Weights of a small GPT-style language model, trained from scratch on English Wikipedia: biases.
Each number is 50 + 10 x the weight over its row's rms, rounded and kept within 0 to 99. Layers, rows and columns count from 0. The size before them is the row's rms in percent of the matrix's.

# layer 5 MLP up, 1024x256, rms 0.0385, rows 538-592, columns 64-127
097:45 37 37 68 34 59 41 40 44 71 53 50 69 58 67 50 66 49 55 60 53 38 70 36 44 54 58 46 56 54 57 59 42 43 54 35 54 46 62 42 50 46 50 31 43 47 47 48 34 45 45 48 51 48 47 40 46 56 58 52 34 54 67 50
099:37 47 35 55 49 29 51 20 38 69 42 46 69 28 69 66 50 54 55 75 58 43 63 47 43 37 35 53 47 47 67 68 45 65 60 50 54 54 61 57 45 66 58 22 50 53 51 50 55 64 47 47 57 57 46 48 65 56 55 62 51 36 63 62
100:50 54 66 42 42 43 51 40 43 53 33 63 61 41 61 58 40 48 47 56 63 57 41 68 68 53 68 62 49 64 53 32 59 65 55 47 70 43 49 44 54 51 59 30 38 47 40 33 47 62 30 59 48 52 64 50 50 40 56 52 55 44 47 54
101:36 41 43 65 58 55 46 58 49 40 58 53 47 45 69 64 71 41 49 51 48 54 50 57 52 46 57 54 60 68 45 62 43 39 49 52 46 68 67 51 44 54 35 39 42 57 43 43 54 38 45 58 43 52 60 58 53 61 46 37 46 41 49 43
100:62 56 43 46 43 60 55 51 33 77 36 68 41 45 74 44 45 52 59 56 37 45 53 50 41 40 56 60 40 69 42 53 28 43 42 41 61 40 66 42 44 41 61 31 45 39 39 46 40 64 49 56 51 53 48 45 49 40 86 53 55 47 46 46
099:50 65 58 37 61 63 53 57 33 42 50 54 29 50 58 59 44 55 59 41 54 60 39 52 62 49 51 48 75 56 47 64 53 41 49 44 49 47 53 57 53 42 39 51 52 51 45 45 66 54 51 33 41 54 46 38 41 59 40 47 49 53 45 40
099:55 62 66 57 69 32 44 72 49 57 46 50 53 50 49 39 39 54 69 42 47 45 43 47 55 44 47 61 40 38 54 54 45 44 35 52 64 37 44 42 36 47 80 63 51 50 45 45 65 55 51 53 49 68 55 58 56 45 49 39 38 29 57 44
097:47 55 52 51 62 37 43 44 57 44 58 33 43 49 62 65 62 56 65 54 50 59 56 58 38 44 65 63 57 61 52 62 47 57 48 66 59 50 28 38 44 41 40 40 40 69 39 46 71 54 47 56 39 62 42 49 66 58 62 31 43 33 36 54
102:31 49 54 42 40 57 55 40 34 47 41 55 43 63 45 47 72 57 70 57 63 63 56 52 57 44 50 56 49 46 67 61 52 60 33 54 51 45 42 58 53 64 28 44 47 57 49 43 69 33 40 45 38 70 45 54 50 65 52 40 49 39 42 56
103:68 49 52 51 52 50 54 45 44 55 43 46 40 61 63 43 50 54 64 56 51 33 67 53 73 51 58 52 56 39 29 44 61 42 49 60 62 65 48 49 35 52 47 39 25 24 57 40 52 40 57 45 61 48 37 52 46 48 55 62 57 53 56 63
093:54 49 58 39 45 52 63 72 36 48 56 45 18 50 62 56 51 68 45 42 52 60 48 62 48 39 68 41 55 62 56 55 40 58 48 66 53 48 51 60 38 43 57 52 54 41 65 45 42 66 43 59 38 52 49 53 38 62 55 33 51 57 52 57
100:49 52 54 31 57 39 51 55 32 58 53 50 33 58 44 60 34 67 65 45 57 59 41 42 48 34 62 46 38 47 57 71 52 55 58 47 54 51 37 43 46 44 52 35 64 52 51 50 51 46 38 41 49 47 52 49 37 51 66 57 52 57 49 33
101:59 60 39 67 41 38 47 54 29 56 51 66 55 59 45 36 61 57 54 42 64 50 25 55 42 43 39 47 49 48 65 56 39 64 44 57 74 40 50 64 29 51 67 58 41 25 36 31 50 65 40 40 47 55 40 62 44 52 45 41 40 50 50 51
101:39 44 54 40 68 39 50 59 64 60 53 50 54 56 72 49 43 58 58 58 55 54 62 53 40 43 63 59 42 52 48 42 41 67 51 43 59 40 54 44 50 44 48 44 54 31 43 36 51 73 52 60 39 58 52 47 54 60 40 40 54 51 50 50
110:56 44 40 63 52 43 61 50 54 49 56 59 60 55 51 69 35 50 58 30 69 52 32 46 71 44 51 57 48 45 54 25 48 61 57 50 70 57 62 62 18 40 47 41 49 50 52 39 41 41 52 59 56 42 46 51 50 51 56 48 48 50 52 40
106:40 49 45 62 47 78 70 56 29 52 27 59 47 65 45 61 67 51 58 73 48 40 52 66 62 44 52 45 72 64 41 70 39 48 42 40 49 47 51 53 57 49 48 28 53 52 56 41 38 60 36 44 45 37 58 44 48 31 51 34 32 49 44 49
103:49 52 42 52 34 64 41 50 37 52 55 54 36 43 43 41 63 49 55 48 75 46 62 51 45 47 52 75 52 50 37 51 44 52 56 48 59 51 51 66 43 46 65 41 49 53 52 48 59 51 24 46 21 42 50 56 54 38 37 49 43 54 37 59
104:42 65 50 43 41 48 72 65 19 59 40 69 46 54 60 74 39 57 49 59 46 43 50 50 52 54 59 57 50 49 64 57 58 62 46 51 60 56 46 36 42 67 58 47 50 25 36 45 67 35 31 61 53 65 50 53 68 35 41 48 63 40 39 43
098:57 60 62 53 49 34 46 62 38 53 58 58 43 50 67 35 50 50 58 43 64 59 59 52 51 50 48 58 56 71 45 47 48 58 41 51 66 68 49 54 44 54 31 49 39 65 48 37 52 50 49 39 57 61 47 55 41 55 40 33 55 36 43 60
099:40 50 29 64 40 57 46 47 35 65 49 63 51 60 36 64 57 75 59 66 51 40 62 52 55 35 53 61 45 41 42 54 38 53 54 51 50 57 40 44 51 63 76 39 34 50 54 43 59 42 45 58 55 50 29 47 71 57 62 55 52 62 47 58
101:59 84 42 55 25 61 41 55 40 46 58 55 52 38 55 61 43 44 61 53 52 45 38 51 55 39 62 57 51 40 56 39 49 45 53 64 55 52 48 39 46 45 54 41 38 38 46 49 46 55 64 23 38 52 57 48 31 49 32 43 45 30 55 52
092:49 57 37 69 34 66 53 50 45 41 59 58 47 39 53 55 58 62 58 51 59 41 57 49 57 39 45 47 58 59 66 42 43 61 60 62 48 45 47 44 55 51 47 43 41 46 30 46 45 49 54 54 45 58 55 45 51 46 63 25 38 51 44 62
089:41 58 35 61 38 55 49 52 54 39 55 41 45 33 46 50 84 54 70 55 51 52 52 46 44 30 44 49 48 53 68 54 63 62 70 55 45 47 71 29 46 57 38 51 42 50 42 53 65 47 51 38 45 58 34 52 39 52 50 48 45 33 42 62
092:40 50 44 42 52 59 46 38 40 65 49 60 48 59 63 71 53 53 60 36 50 23 46 45 67 29 51 46 57 41 47 51 65 33 41 53 45 47 61 45 53 36 31 55 46 35 67 41 46 51 41 35 43 50 52 51 55 52 53 62 56 56 38 48
100:58 64 51 57 38 52 43 43 43 52 59 69 51 54 44 45 52 62 62 46 63 49 42 43 67 52 50 38 53 54 61 40 59 47 47 57 49 62 41 45 50 48 32 45 53 49 54 40 36 36 28 51 47 54 50 57 60 53 56 29 65 40 61 46
099:44 56 56 51 56 54 47 42 45 48 54 60 60 46 70 46 61 60 55 37 51 59 24 40 46 61 64 62 30 63 43 46 43 43 46 54 65 57 58 61 60 41 26 26 40 60 62 42 41 56 51 44 44 52 70 46 35 54 40 57 48 34 73 60
097:41 53 53 61 38 42 45 40 59 62 55 51 43 44 62 65 45 53 59 50 64 58 63 38 42 45 44 69 56 44 64 40 61 81 46 53 52 49 52 47 44 50 48 41 33 38 32 38 57 36 44 36 47 79 53 65 42 42 64 39 36 43 60 51
098:53 64 45 63 55 35 43 46 51 49 53 53 52 45 61 73 61 49 51 54 58 49 52 46 51 51 45 61 66 61 41 48 62 58 55 52 64 42 46 50 39 37 25 46 33 41 47 33 56 55 58 44 47 50 53 52 33 40 48 35 53 52 46 68
105:58 60 42 58 50 80 45 68 52 45 41 65 53 55 53 63 45 56 64 54 74 63 42 46 46 50 44 72 55 37 45 60 36 41 50 54 54 40 35 56 48 55 60 51 42 44 24 53 58 48 39 34 53 59 39 46 42 57 46 48 44 56 60 48
099:40 49 50 55 40 63 53 55 53 47 61 44 43 30 48 71 45 56 57 80 43 33 53 36 37 21 68 61 51 66 45 42 50 57 50 59 47 59 60 51 43 47 44 57 57 33 64 47 73 45 33 43 42 62 55 54 56 57 42 39 62 41 32 46
105:54 55 62 47 54 33 54 36 38 48 60 45 66 49 55 71 60 54 56 55 48 30 43 71 60 49 58 58 59 34 34 54 43 54 31 44 60 52 56 41 43 51 51 51 45 44 49 43 66 57 32 61 48 45 49 47 47 67 34 58 66 46 29 44
091:60 56 47 63 65 56 56 55 29 56 52 47 34 42 49 47 40 51 52 71 50 51 61 55 45 55 49 31 36 82 54 40 64 64 34 44 64 59 54 60 30 64 44 35 56 48 46 36 38 51 58 41 47 50 58 55 55 46 53 38 58 50 32 71
102:57 42 47 48 41 43 55 42 18 52 37 40 67 47 39 39 52 57 57 57 63 51 53 53 58 50 44 42 53 48 64 59 50 70 45 61 56 55 54 48 33 61 54 49 62 35 67 43 57 50 53 45 62 43 39 64 42 54 45 47 38 60 59 62
103:52 67 39 53 35 64 34 32 36 56 47 64 45 57 53 71 46 53 58 57 51 58 26 54 61 52 65 29 43 57 73 55 59 51 51 53 47 52 62 33 60 58 28 45 46 52 60 45 34 57 47 31 52 46 51 46 52 61 43 37 64 43 43 56
100:52 44 46 54 50 47 49 47 34 78 54 50 47 45 65 61 54 55 53 58 38 58 69 51 50 47 59 44 56 46 37 53 82 39 53 49 46 55 31 49 42 48 41 51 39 34 55 51 64 59 40 44 50 59 45 57 49 40 45 46 48 49 34 47
102:42 40 62 54 42 42 45 45 45 65 56 61 51 39 63 42 59 46 69 39 35 58 53 60 59 38 46 42 43 71 45 40 49 58 47 53 53 46 42 33 44 41 38 41 40 50 57 41 54 49 43 44 36 56 41 38 56 43 50 36 55 62 40 51
103:61 48 42 38 75 59 42 68 53 43 42 42 49 38 47 75 67 60 54 60 62 36 47 61 46 47 58 53 71 46 61 51 59 52 60 53 64 46 53 37 48 43 55 51 48 29 48 48 48 43 52 53 62 66 51 44 55 51 42 36 56 43 41 38
108:38 58 39 36 54 48 36 43 48 59 49 53 48 61 63 82 47 64 57 67 56 49 59 51 49 53 59 51 52 50 67 57 34 43 50 49 58 47 47 62 40 53 39 51 45 56 51 40 60 59 53 55 62 57 47 43 54 63 53 42 55 58 44 58
108:56 55 51 40 55 53 56 49 34 47 58 45 70 47 38 68 53 53 60 55 52 57 46 47 63 45 50 30 55 44 47 51 57 53 52 47 59 41 31 39 46 64 59 53 49 35 45 41 67 56 38 42 54 50 39 62 43 58 35 31 59 50 49 42
105:60 46 42 56 45 65 50 42 23 45 57 43 62 42 68 43 53 52 49 48 51 63 46 64 57 40 45 66 70 55 24 55 60 46 43 48 45 42 59 59 51 40 47 43 57 27 37 43 71 69 53 57 43 70 50 62 35 42 43 26 42 54 20 43
104:52 43 50 32 48 61 50 49 64 52 53 64 53 42 69 59 53 56 57 60 60 52 49 43 51 54 37 58 51 50 54 57 36 47 51 48 63 48 47 58 36 50 46 42 43 41 31 31 49 43 43 58 70 41 56 44 62 53 47 58 35 65 60 58
103:55 53 51 60 49 55 59 52 40 45 61 63 36 52 38 74 58 59 54 57 68 26 57 56 63 50 52 48 37 33 58 45 57 47 57 46 59 57 50 40 45 61 54 51 38 48 59 36 48 51 62 39 50 44 52 48 70 61 49 59 67 59 56 53
099:51 58 65 46 50 38 43 60 48 57 64 57 47 41 62 59 57 60 55 57 50 68 60 58 43 38 49 73 46 68 32 47 46 47 49 55 61 49 51 28 58 66 37 49 36 48 32 48 44 34 58 49 47 56 71 48 56 45 55 45 54 66 51 68
100:52 39 56 41 51 51 56 68 47 47 54 33 62 54 74 56 50 58 67 70 41 61 35 39 43 42 58 45 33 52 42 57 41 55 51 77 52 48 47 36 44 42 49 39 51 37 57 47 52 59 51 62 49 52 59 39 42 52 55 29 61 36 53 57
092:25 66 53 39 54 53 52 56 36 62 70 54 44 46 36 47 63 59 45 33 57 46 60 42 42 39 49 56 50 67 48 56 48 58 56 52 37 39 43 54 43 56 31 44 41 57 47 47 60 53 51 45 55 47 64 57 47 55 42 53 54 40 44 54
090:53 54 59 36 58 53 39 45 38 64 60 64 35 61 58 61 34 61 57 57 62 37 59 50 74 41 47 70 47 33 43 42 63 51 52 61 59 48 45 32 41 49 50 50 47 36 53 40 58 35 50 50 49 35 35 40 43 46 65 48 49 68 56 57
093:33 43 47 47 51 43 63 44 56 58 49 46 50 63 51 54 53 63 57 49 51 43 60 46 57 47 58 64 64 47 63 51 44 55 62 45 56 53 46 43 42 63 63 48 54 43 53 45 55 48 60 30 53 45 50 50 36 47 40 29 54 47 55 54
098:53 58 51 50 24 59 51 66 58 39 60 53 51 56 61 43 50 54 51 39 53 39 46 55 59 46 59 43 43 59 44 49 51 38 34 62 55 52 46 42 44 47 41 45 49 53 33 48 47 40 49 45 44 65 71 50 37 46 38 48 35 35 52 57
090:48 54 42 52 62 64 26 45 49 61 54 47 50 39 34 53 54 58 66 60 53 54 41 58 57 39 51 56 48 50 68 51 44 48 44 52 34 59 59 53 43 50 40 49 43 38 53 62 44 56 40 47 43 75 43 60 44 54 46 44 51 49 55 51
090:58 57 49 47 46 59 49 54 39 56 30 56 54 41 34 57 61 57 72 49 50 43 55 48 64 36 50 50 56 36 47 58 43 34 61 33 59 49 53 40 50 55 68 36 39 45 63 55 52 41 39 51 58 49 47 53 42 56 47 53 61 43 46 35
108:56 48 49 58 57 34 68 57 30 55 58 52 53 44 48 63 51 70 55 58 52 52 66 81 57 46 46 65 68 45 43 44 52 66 43 39 52 37 51 50 38 61 63 26 36 49 46 46 61 62 48 63 51 69 44 55 53 61 36 43 51 33 60 57
103:56 68 45 43 50 55 46 52 63 66 57 72 52 37 54 63 48 67 58 52 26 51 44 48 63 49 52 47 46 43 48 67 60 48 56 57 52 66 49 57 41 56 56 59 52 43 48 44 58 38 39 34 61 52 43 74 59 52 53 55 42 61 53 43
104:61 58 60 44 50 42 59 58 37 50 49 58 39 40 57 56 54 59 57 51 47 52 41 66 64 49 69 53 51 36 48 54 51 44 56 55 59 53 61 50 58 74 48 38 30 47 39 46 55 65 55 42 63 52 45 57 61 80 45 47 64 49 66 62
104:57 55 54 48 50 69 53 54 32 43 44 69 37 68 58 61 59 61 54 38 52 50 36 61 54 55 51 53 61 42 45 49 49 36 45 62 62 39 54 31 34 45 54 43 61 51 57 44 40 71 61 39 44 61 47 42 58 57 48 69 26 32 49 54
111:36 64 37 42 40 61 60 50 39 58 34 74 61 57 48 47 47 53 49 42 53 52 59 61 53 41 46 57 64 48 50 80 54 43 43 44 50 37 38 45 40 57 66 36 54 43 37 46 62 53 54 36 46 36 62 56 44 48 66 31 36 32 46 71
# layer 5 MLP down (transposed), 1024x256, rms 0.0371, rows 538-591, columns 64-127
097:56 62 69 37 36 50 50 54 41 64 49 31 35 39 50 49 29 41 39 49 46 51 55 62 55 53 72 58 45 71 55 68 49 50 47 49 54 69 44 61 35 68 48 42 62 46 50 50 54 45 50 42 33 44 47 46 34 53 47 27 66 47 56 49
101:58 57 41 45 50 41 54 54 76 49 64 61 56 50 60 32 46 36 56 39 53 49 59 52 42 38 55 54 63 52 39 60 52 36 53 56 47 58 43 48 71 55 42 38 43 53 66 58 68 46 27 45 46 26 32 53 49 53 51 46 47 58 49 50
101:52 49 35 42 62 41 40 47 67 57 67 49 55 46 51 50 52 35 71 40 42 63 44 50 35 61 39 44 53 21 61 31 58 30 31 54 64 51 40 58 55 47 56 51 40 42 46 46 46 53 58 49 52 55 55 50 51 53 55 51 60 66 49 47
102:54 30 56 52 58 60 43 54 50 48 72 52 55 52 45 39 55 66 60 44 65 31 49 42 34 26 38 51 64 54 59 64 48 60 35 45 46 67 47 61 33 70 47 51 49 45 50 36 65 69 64 50 37 61 51 56 47 48 40 44 47 51 69 38
103:37 60 39 65 43 56 59 54 70 70 78 60 43 51 36 56 50 50 62 47 65 63 50 53 41 45 61 50 48 41 47 46 73 56 43 48 37 59 52 53 61 48 38 36 63 55 37 60 30 66 35 65 43 49 53 53 42 31 53 56 55 71 38 58
097:58 49 70 42 52 48 48 70 41 53 41 37 30 61 42 60 63 71 65 68 55 49 28 49 41 36 47 62 41 58 51 58 58 47 51 49 74 40 53 33 59 35 46 40 53 53 48 26 41 46 76 40 62 50 58 50 50 43 48 48 38 55 56 57
101:46 35 31 52 56 46 45 43 47 46 51 54 55 53 51 58 54 55 29 50 40 46 57 68 33 37 49 47 47 57 44 47 60 54 60 43 56 49 60 57 61 41 26 44 55 54 27 36 46 34 38 50 75 67 54 68 51 56 47 47 42 42 43 43
098:45 36 46 43 47 58 33 52 67 43 51 56 42 47 43 57 40 51 58 45 34 38 56 49 51 48 35 43 56 53 49 41 53 33 53 45 41 35 32 70 46 46 49 42 50 43 75 60 40 36 56 54 43 44 59 49 50 56 56 77 52 35 55 54
103:48 40 41 54 36 59 41 71 58 57 44 54 37 63 43 55 56 41 47 50 31 44 50 50 36 49 50 33 69 22 30 51 57 62 67 48 45 47 50 74 55 58 38 49 65 44 36 48 67 49 48 63 39 37 45 71 55 47 57 49 38 56 41 63
107:55 60 71 40 45 51 63 68 49 46 44 47 58 42 53 53 56 53 30 57 53 61 27 66 52 44 61 58 43 48 57 51 54 52 59 39 68 63 51 38 60 56 56 40 60 50 32 39 48 61 50 60 51 65 48 56 46 46 50 51 34 47 62 64
092:56 48 66 41 32 65 46 70 47 79 48 25 54 47 53 59 46 52 57 31 40 23 52 42 41 55 48 53 48 66 51 58 48 58 66 57 59 38 66 41 49 55 45 59 39 52 49 48 55 47 33 28 58 59 60 29 41 53 54 52 50 53 52 46
098:57 54 31 43 71 79 64 24 49 53 66 41 47 49 58 61 40 52 46 34 51 52 52 50 48 46 35 55 42 66 54 50 40 56 62 43 46 66 63 61 52 51 40 53 53 56 58 51 52 46 47 53 48 38 51 41 43 55 36 43 46 59 48 46
111:54 47 49 53 52 63 45 53 47 41 40 75 41 40 52 53 61 60 59 53 46 38 55 55 41 48 47 43 49 49 61 61 21 45 49 66 49 67 69 46 51 41 43 49 44 54 58 56 58 34 67 33 66 41 53 52 61 47 59 66 33 65 53 45
102:34 46 42 60 58 51 62 39 71 46 59 62 36 50 57 53 48 31 30 45 44 46 63 52 64 56 40 43 54 57 64 40 46 45 47 51 50 59 47 54 53 62 42 42 47 35 50 63 44 51 51 53 49 49 61 41 51 48 38 48 51 62 52 22
113:43 67 55 44 41 45 53 55 44 45 49 30 51 56 37 49 39 48 25 72 51 36 58 38 42 42 46 54 57 60 50 37 43 52 65 62 52 53 46 58 43 52 61 50 45 56 43 44 47 66 47 55 52 30 67 66 40 41 48 63 44 66 42 50
109:51 41 56 45 46 51 26 48 49 62 61 46 53 43 39 62 68 65 48 49 58 46 53 48 50 57 50 43 40 47 70 46 51 49 45 50 42 63 45 67 79 43 41 48 37 51 48 66 60 51 54 59 55 59 53 53 59 55 57 38 63 33 54 55
104:85 51 63 55 50 62 56 52 42 43 45 38 55 54 63 67 52 34 41 37 52 57 33 48 42 53 55 42 56 60 36 54 63 62 46 57 48 56 40 46 49 55 45 37 53 56 42 47 51 44 42 53 41 53 45 48 68 53 61 53 68 45 34 44
110:49 56 75 42 59 38 53 54 50 53 50 35 48 51 47 45 52 41 53 43 63 50 61 52 54 46 40 37 50 68 50 45 51 54 44 45 52 59 41 43 37 56 49 55 58 54 50 48 37 63 62 56 37 23 61 39 33 42 38 46 48 60 44 58
097:48 49 33 57 58 42 39 36 44 43 59 38 48 45 50 56 55 67 49 36 53 58 50 59 52 61 51 62 47 43 52 54 37 65 52 58 42 41 64 46 59 80 58 56 57 46 48 54 44 54 50 57 54 57 60 69 53 56 48 33 51 39 53 40
108:40 63 65 41 39 53 53 43 48 63 48 44 55 54 72 51 41 41 33 45 73 40 53 56 36 48 85 49 62 72 36 49 43 70 50 61 44 57 32 51 46 48 33 43 43 49 61 48 70 40 28 52 29 50 53 43 53 52 51 66 38 37 38 67
098:62 31 65 69 70 41 68 41 64 44 38 50 48 46 65 60 52 47 43 57 56 56 45 60 54 48 37 49 47 58 44 57 53 61 53 53 78 45 64 52 45 52 72 57 64 66 59 15 57 49 39 56 49 46 55 49 63 33 52 36 68 73 57 37
094:62 50 41 50 43 72 46 61 58 55 70 53 31 64 38 47 60 52 45 43 48 38 59 40 61 43 64 40 32 40 52 44 56 47 37 37 67 54 25 44 46 30 57 66 57 62 46 53 45 60 42 54 64 47 60 44 59 61 64 66 42 43 51 50
084:55 42 38 53 54 57 55 59 42 57 49 54 56 54 62 55 36 48 49 47 59 53 50 42 49 47 41 35 42 45 46 56 45 51 46 44 05 73 46 45 56 48 52 39 50 43 52 97 26 49 52 47 64 50 62 53 47 59 56 69 27 48 52 52
090:61 52 53 63 55 47 62 46 47 68 53 41 38 34 48 46 48 62 43 33 50 51 39 65 25 44 51 55 39 45 43 43 53 47 57 42 61 55 45 42 58 48 63 30 53 50 40 35 61 55 45 56 40 54 59 65 53 25 59 51 46 30 63 57
100:37 41 67 57 48 59 46 44 60 29 36 31 52 63 47 33 32 52 45 65 53 56 38 40 64 55 43 46 38 55 59 46 47 59 54 41 52 42 51 70 58 57 55 58 46 56 41 51 58 50 59 62 50 49 36 61 70 53 48 43 51 36 54 59
106:39 67 67 66 45 52 50 54 50 56 44 41 35 40 59 63 52 51 33 49 49 33 67 75 38 49 48 54 45 66 29 50 44 60 48 58 53 43 50 44 44 50 62 43 50 38 48 62 52 41 43 46 50 35 31 57 56 43 34 48 48 59 41 50
099:52 44 55 46 54 46 54 36 47 59 53 59 49 50 46 70 38 46 44 46 19 41 68 63 20 62 36 39 40 55 35 66 50 45 39 56 51 56 59 48 52 58 44 51 58 48 38 49 31 47 76 63 48 55 47 48 57 60 57 64 64 64 58 46
098:46 51 45 41 49 42 42 45 53 55 50 65 52 38 37 43 56 38 39 44 59 50 41 41 43 70 54 39 59 46 58 23 42 42 40 54 40 67 55 64 41 58 60 43 57 60 46 73 64 66 46 57 25 57 61 56 61 55 38 41 55 36 54 49
105:63 58 23 53 55 54 54 55 42 52 48 32 46 33 42 49 31 72 41 56 70 47 54 48 62 60 54 53 40 41 46 49 54 65 54 29 62 51 51 39 52 66 51 41 64 35 59 42 40 49 58 61 35 52 49 50 47 49 36 37 53 43 55 38
101:51 49 35 62 40 51 49 44 70 39 55 60 44 57 51 45 58 54 46 51 38 62 42 50 47 44 52 57 31 55 55 57 57 65 60 50 51 60 35 64 36 55 49 53 63 56 52 46 45 54 53 54 57 63 58 37 67 37 61 33 55 59 60 47
106:67 51 47 46 56 56 53 53 33 38 59 47 46 47 60 68 47 62 56 53 44 52 42 46 55 46 39 57 36 35 56 56 53 61 46 45 52 49 68 44 27 51 47 47 52 38 56 33 40 39 63 39 44 60 66 35 49 28 40 49 50 42 50 33
086:34 47 40 26 43 39 39 48 68 55 56 38 47 41 50 59 64 43 44 37 58 50 48 54 50 33 51 56 40 57 70 55 50 51 36 54 51 58 49 77 33 51 42 60 43 53 30 72 33 39 51 64 31 54 59 74 59 48 47 35 53 58 42 63
100:40 60 44 64 89 43 39 41 56 42 55 31 47 61 58 29 42 58 38 36 49 52 66 67 50 47 48 54 46 43 43 60 52 46 29 41 46 64 56 57 51 63 43 54 49 44 44 52 45 51 57 43 36 56 71 46 29 68 38 35 40 44 41 67
105:51 26 65 57 52 43 44 69 50 36 57 58 47 43 73 48 62 41 58 43 59 42 51 42 49 47 56 62 33 33 52 50 61 50 55 47 57 69 44 67 50 58 49 57 65 61 43 34 40 48 53 47 50 48 68 48 15 42 41 40 49 44 48 64
098:64 56 44 46 58 47 64 47 53 43 56 53 53 50 35 23 57 67 51 44 53 67 46 42 52 37 51 59 53 39 49 42 47 68 38 46 36 66 55 50 54 70 63 58 46 52 45 77 62 37 62 63 55 54 45 54 45 59 65 53 62 48 46 49
103:51 35 48 60 52 49 57 39 48 47 61 52 34 66 61 37 67 51 53 70 70 48 39 49 35 38 53 44 37 48 45 43 59 53 40 65 72 55 46 45 31 46 43 55 55 45 49 21 44 52 55 55 51 56 70 66 49 47 38 50 49 39 46 74
103:46 55 40 49 52 55 57 51 42 52 46 44 32 47 47 50 40 62 52 52 57 60 44 51 45 50 35 55 41 67 65 42 39 42 40 66 57 63 58 56 51 50 58 63 53 46 43 49 40 60 62 38 49 46 48 61 55 53 80 57 47 40 56 59
111:47 43 57 58 43 58 33 70 69 43 70 33 54 44 62 41 41 53 57 36 54 58 46 47 56 31 61 32 42 57 38 51 64 49 55 46 43 56 49 69 52 69 56 51 60 49 45 36 59 43 33 58 32 46 50 40 39 69 41 43 50 56 69 43
112:46 66 53 39 53 50 56 39 45 51 49 59 49 58 53 42 56 46 72 60 44 47 47 52 50 76 30 45 48 47 48 66 45 50 77 45 53 62 40 65 44 56 78 46 78 28 51 49 47 58 53 46 53 56 55 54 33 42 60 43 58 47 72 50
104:42 51 27 76 52 62 47 44 40 57 52 49 45 68 61 50 45 55 47 43 67 39 37 50 44 43 50 55 48 35 27 50 48 55 48 55 61 51 63 66 52 44 53 47 69 58 46 31 59 57 48 59 54 51 40 52 44 51 52 51 47 49 40 60
105:29 50 60 49 49 64 50 60 45 58 57 40 50 60 38 53 60 42 48 43 47 64 51 51 54 45 60 51 51 60 48 55 46 44 56 47 41 38 63 59 56 49 53 65 39 60 54 68 45 45 45 52 49 46 46 49 48 48 64 53 43 47 50 48
106:51 62 56 48 50 63 48 54 53 33 51 34 57 55 52 54 35 47 41 47 45 40 59 45 41 51 55 38 46 44 51 41 54 29 56 45 35 51 56 62 64 67 56 38 57 44 36 48 47 44 46 71 39 41 71 59 35 50 43 61 56 56 66 39
101:44 48 43 27 75 65 64 43 51 47 42 31 68 32 36 38 60 50 47 45 43 67 39 48 38 65 50 50 54 46 42 62 47 54 58 56 44 48 52 46 52 65 47 46 58 64 46 48 56 44 41 32 51 64 50 39 44 52 34 44 44 48 47 34
102:69 61 56 72 65 48 51 64 59 41 60 57 53 55 46 52 43 43 49 78 47 51 61 43 36 38 34 48 43 53 62 50 48 35 44 47 35 68 49 47 45 55 22 40 39 49 42 62 76 44 65 28 41 48 37 58 52 32 56 51 39 43 45 42
083:34 51 63 55 53 52 46 58 50 35 58 61 41 44 55 66 47 52 67 65 58 57 54 35 44 55 60 68 49 43 44 53 47 27 36 47 26 49 47 46 43 67 66 56 51 39 57 96 60 53 47 63 54 44 50 31 29 49 51 51 61 41 59 52
089:59 51 57 54 50 55 57 44 52 46 48 42 52 54 61 37 49 34 37 62 50 62 53 66 45 54 47 54 33 48 53 45 54 52 54 38 46 44 49 62 61 36 70 51 60 76 37 52 39 56 37 61 54 61 70 60 59 52 50 66 47 51 65 40
087:63 47 30 49 59 57 52 36 67 60 60 52 60 67 50 63 65 44 47 41 60 49 54 47 41 48 44 54 32 47 49 44 53 43 59 45 46 68 58 54 70 51 34 44 39 68 39 65 33 49 45 57 50 35 39 59 59 56 44 52 61 63 57 50
098:53 66 51 54 50 30 54 54 29 62 39 55 46 35 51 42 47 62 37 56 48 56 65 40 56 53 63 45 45 52 48 42 63 45 50 42 67 50 50 48 44 68 51 60 55 55 61 57 54 50 51 45 42 54 41 35 59 57 56 38 63 49 43 58
078:67 43 51 60 46 42 45 34 47 36 48 51 68 54 33 51 43 46 60 57 40 50 56 40 44 55 36 57 53 55 55 49 43 50 45 44 00 48 58 41 48 47 44 64 52 62 58 99 49 47 63 54 45 54 66 36 52 63 44 51 44 61 54 47
085:46 49 30 61 54 49 49 24 56 68 58 58 48 49 49 56 44 45 41 58 63 55 63 45 65 47 48 59 50 39 56 43 37 45 45 53 67 42 45 51 32 52 52 52 55 52 32 41 47 54 36 34 60 41 43 44 57 68 35 34 55 42 52 37
114:71 56 36 62 62 65 42 32 60 46 50 56 54 71 57 50 51 56 51 29 46 58 49 53 61 50 55 53 35 56 52 67 55 38 36 53 45 57 56 55 49 46 45 61 64 37 42 44 37 18 46 53 53 54 46 30 55 56 61 39 45 32 50 53
100:57 51 55 45 53 51 38 53 55 49 47 36 36 44 29 35 65 53 21 39 61 46 51 40 43 63 50 46 45 53 49 43 51 67 70 55 38 52 51 44 54 49 65 60 37 41 38 86 58 41 50 29 46 56 45 62 54 53 58 52 54 55 53 42
107:48 59 53 56 40 65 44 39 59 41 41 41 48 70 56 43 59 63 46 61 37 35 36 56 52 45 60 48 49 66 42 43 52 60 54 43 55 66 60 25 61 29 60 55 36 42 57 43 63 60 43 39 56 46 51 48 63 46 67 52 36 47 28 50
106:57 36 23 36 54 34 45 44 61 59 52 45 56 51 32 50 42 55 50 53 55 43 49 37 48 31 43 38 61 49 47 42 60 77 60 45 68 42 61 70 65 45 61 45 60 45 38 67 55 56 49 58 24 50 36 61 40 57 55 49 54 62 38 48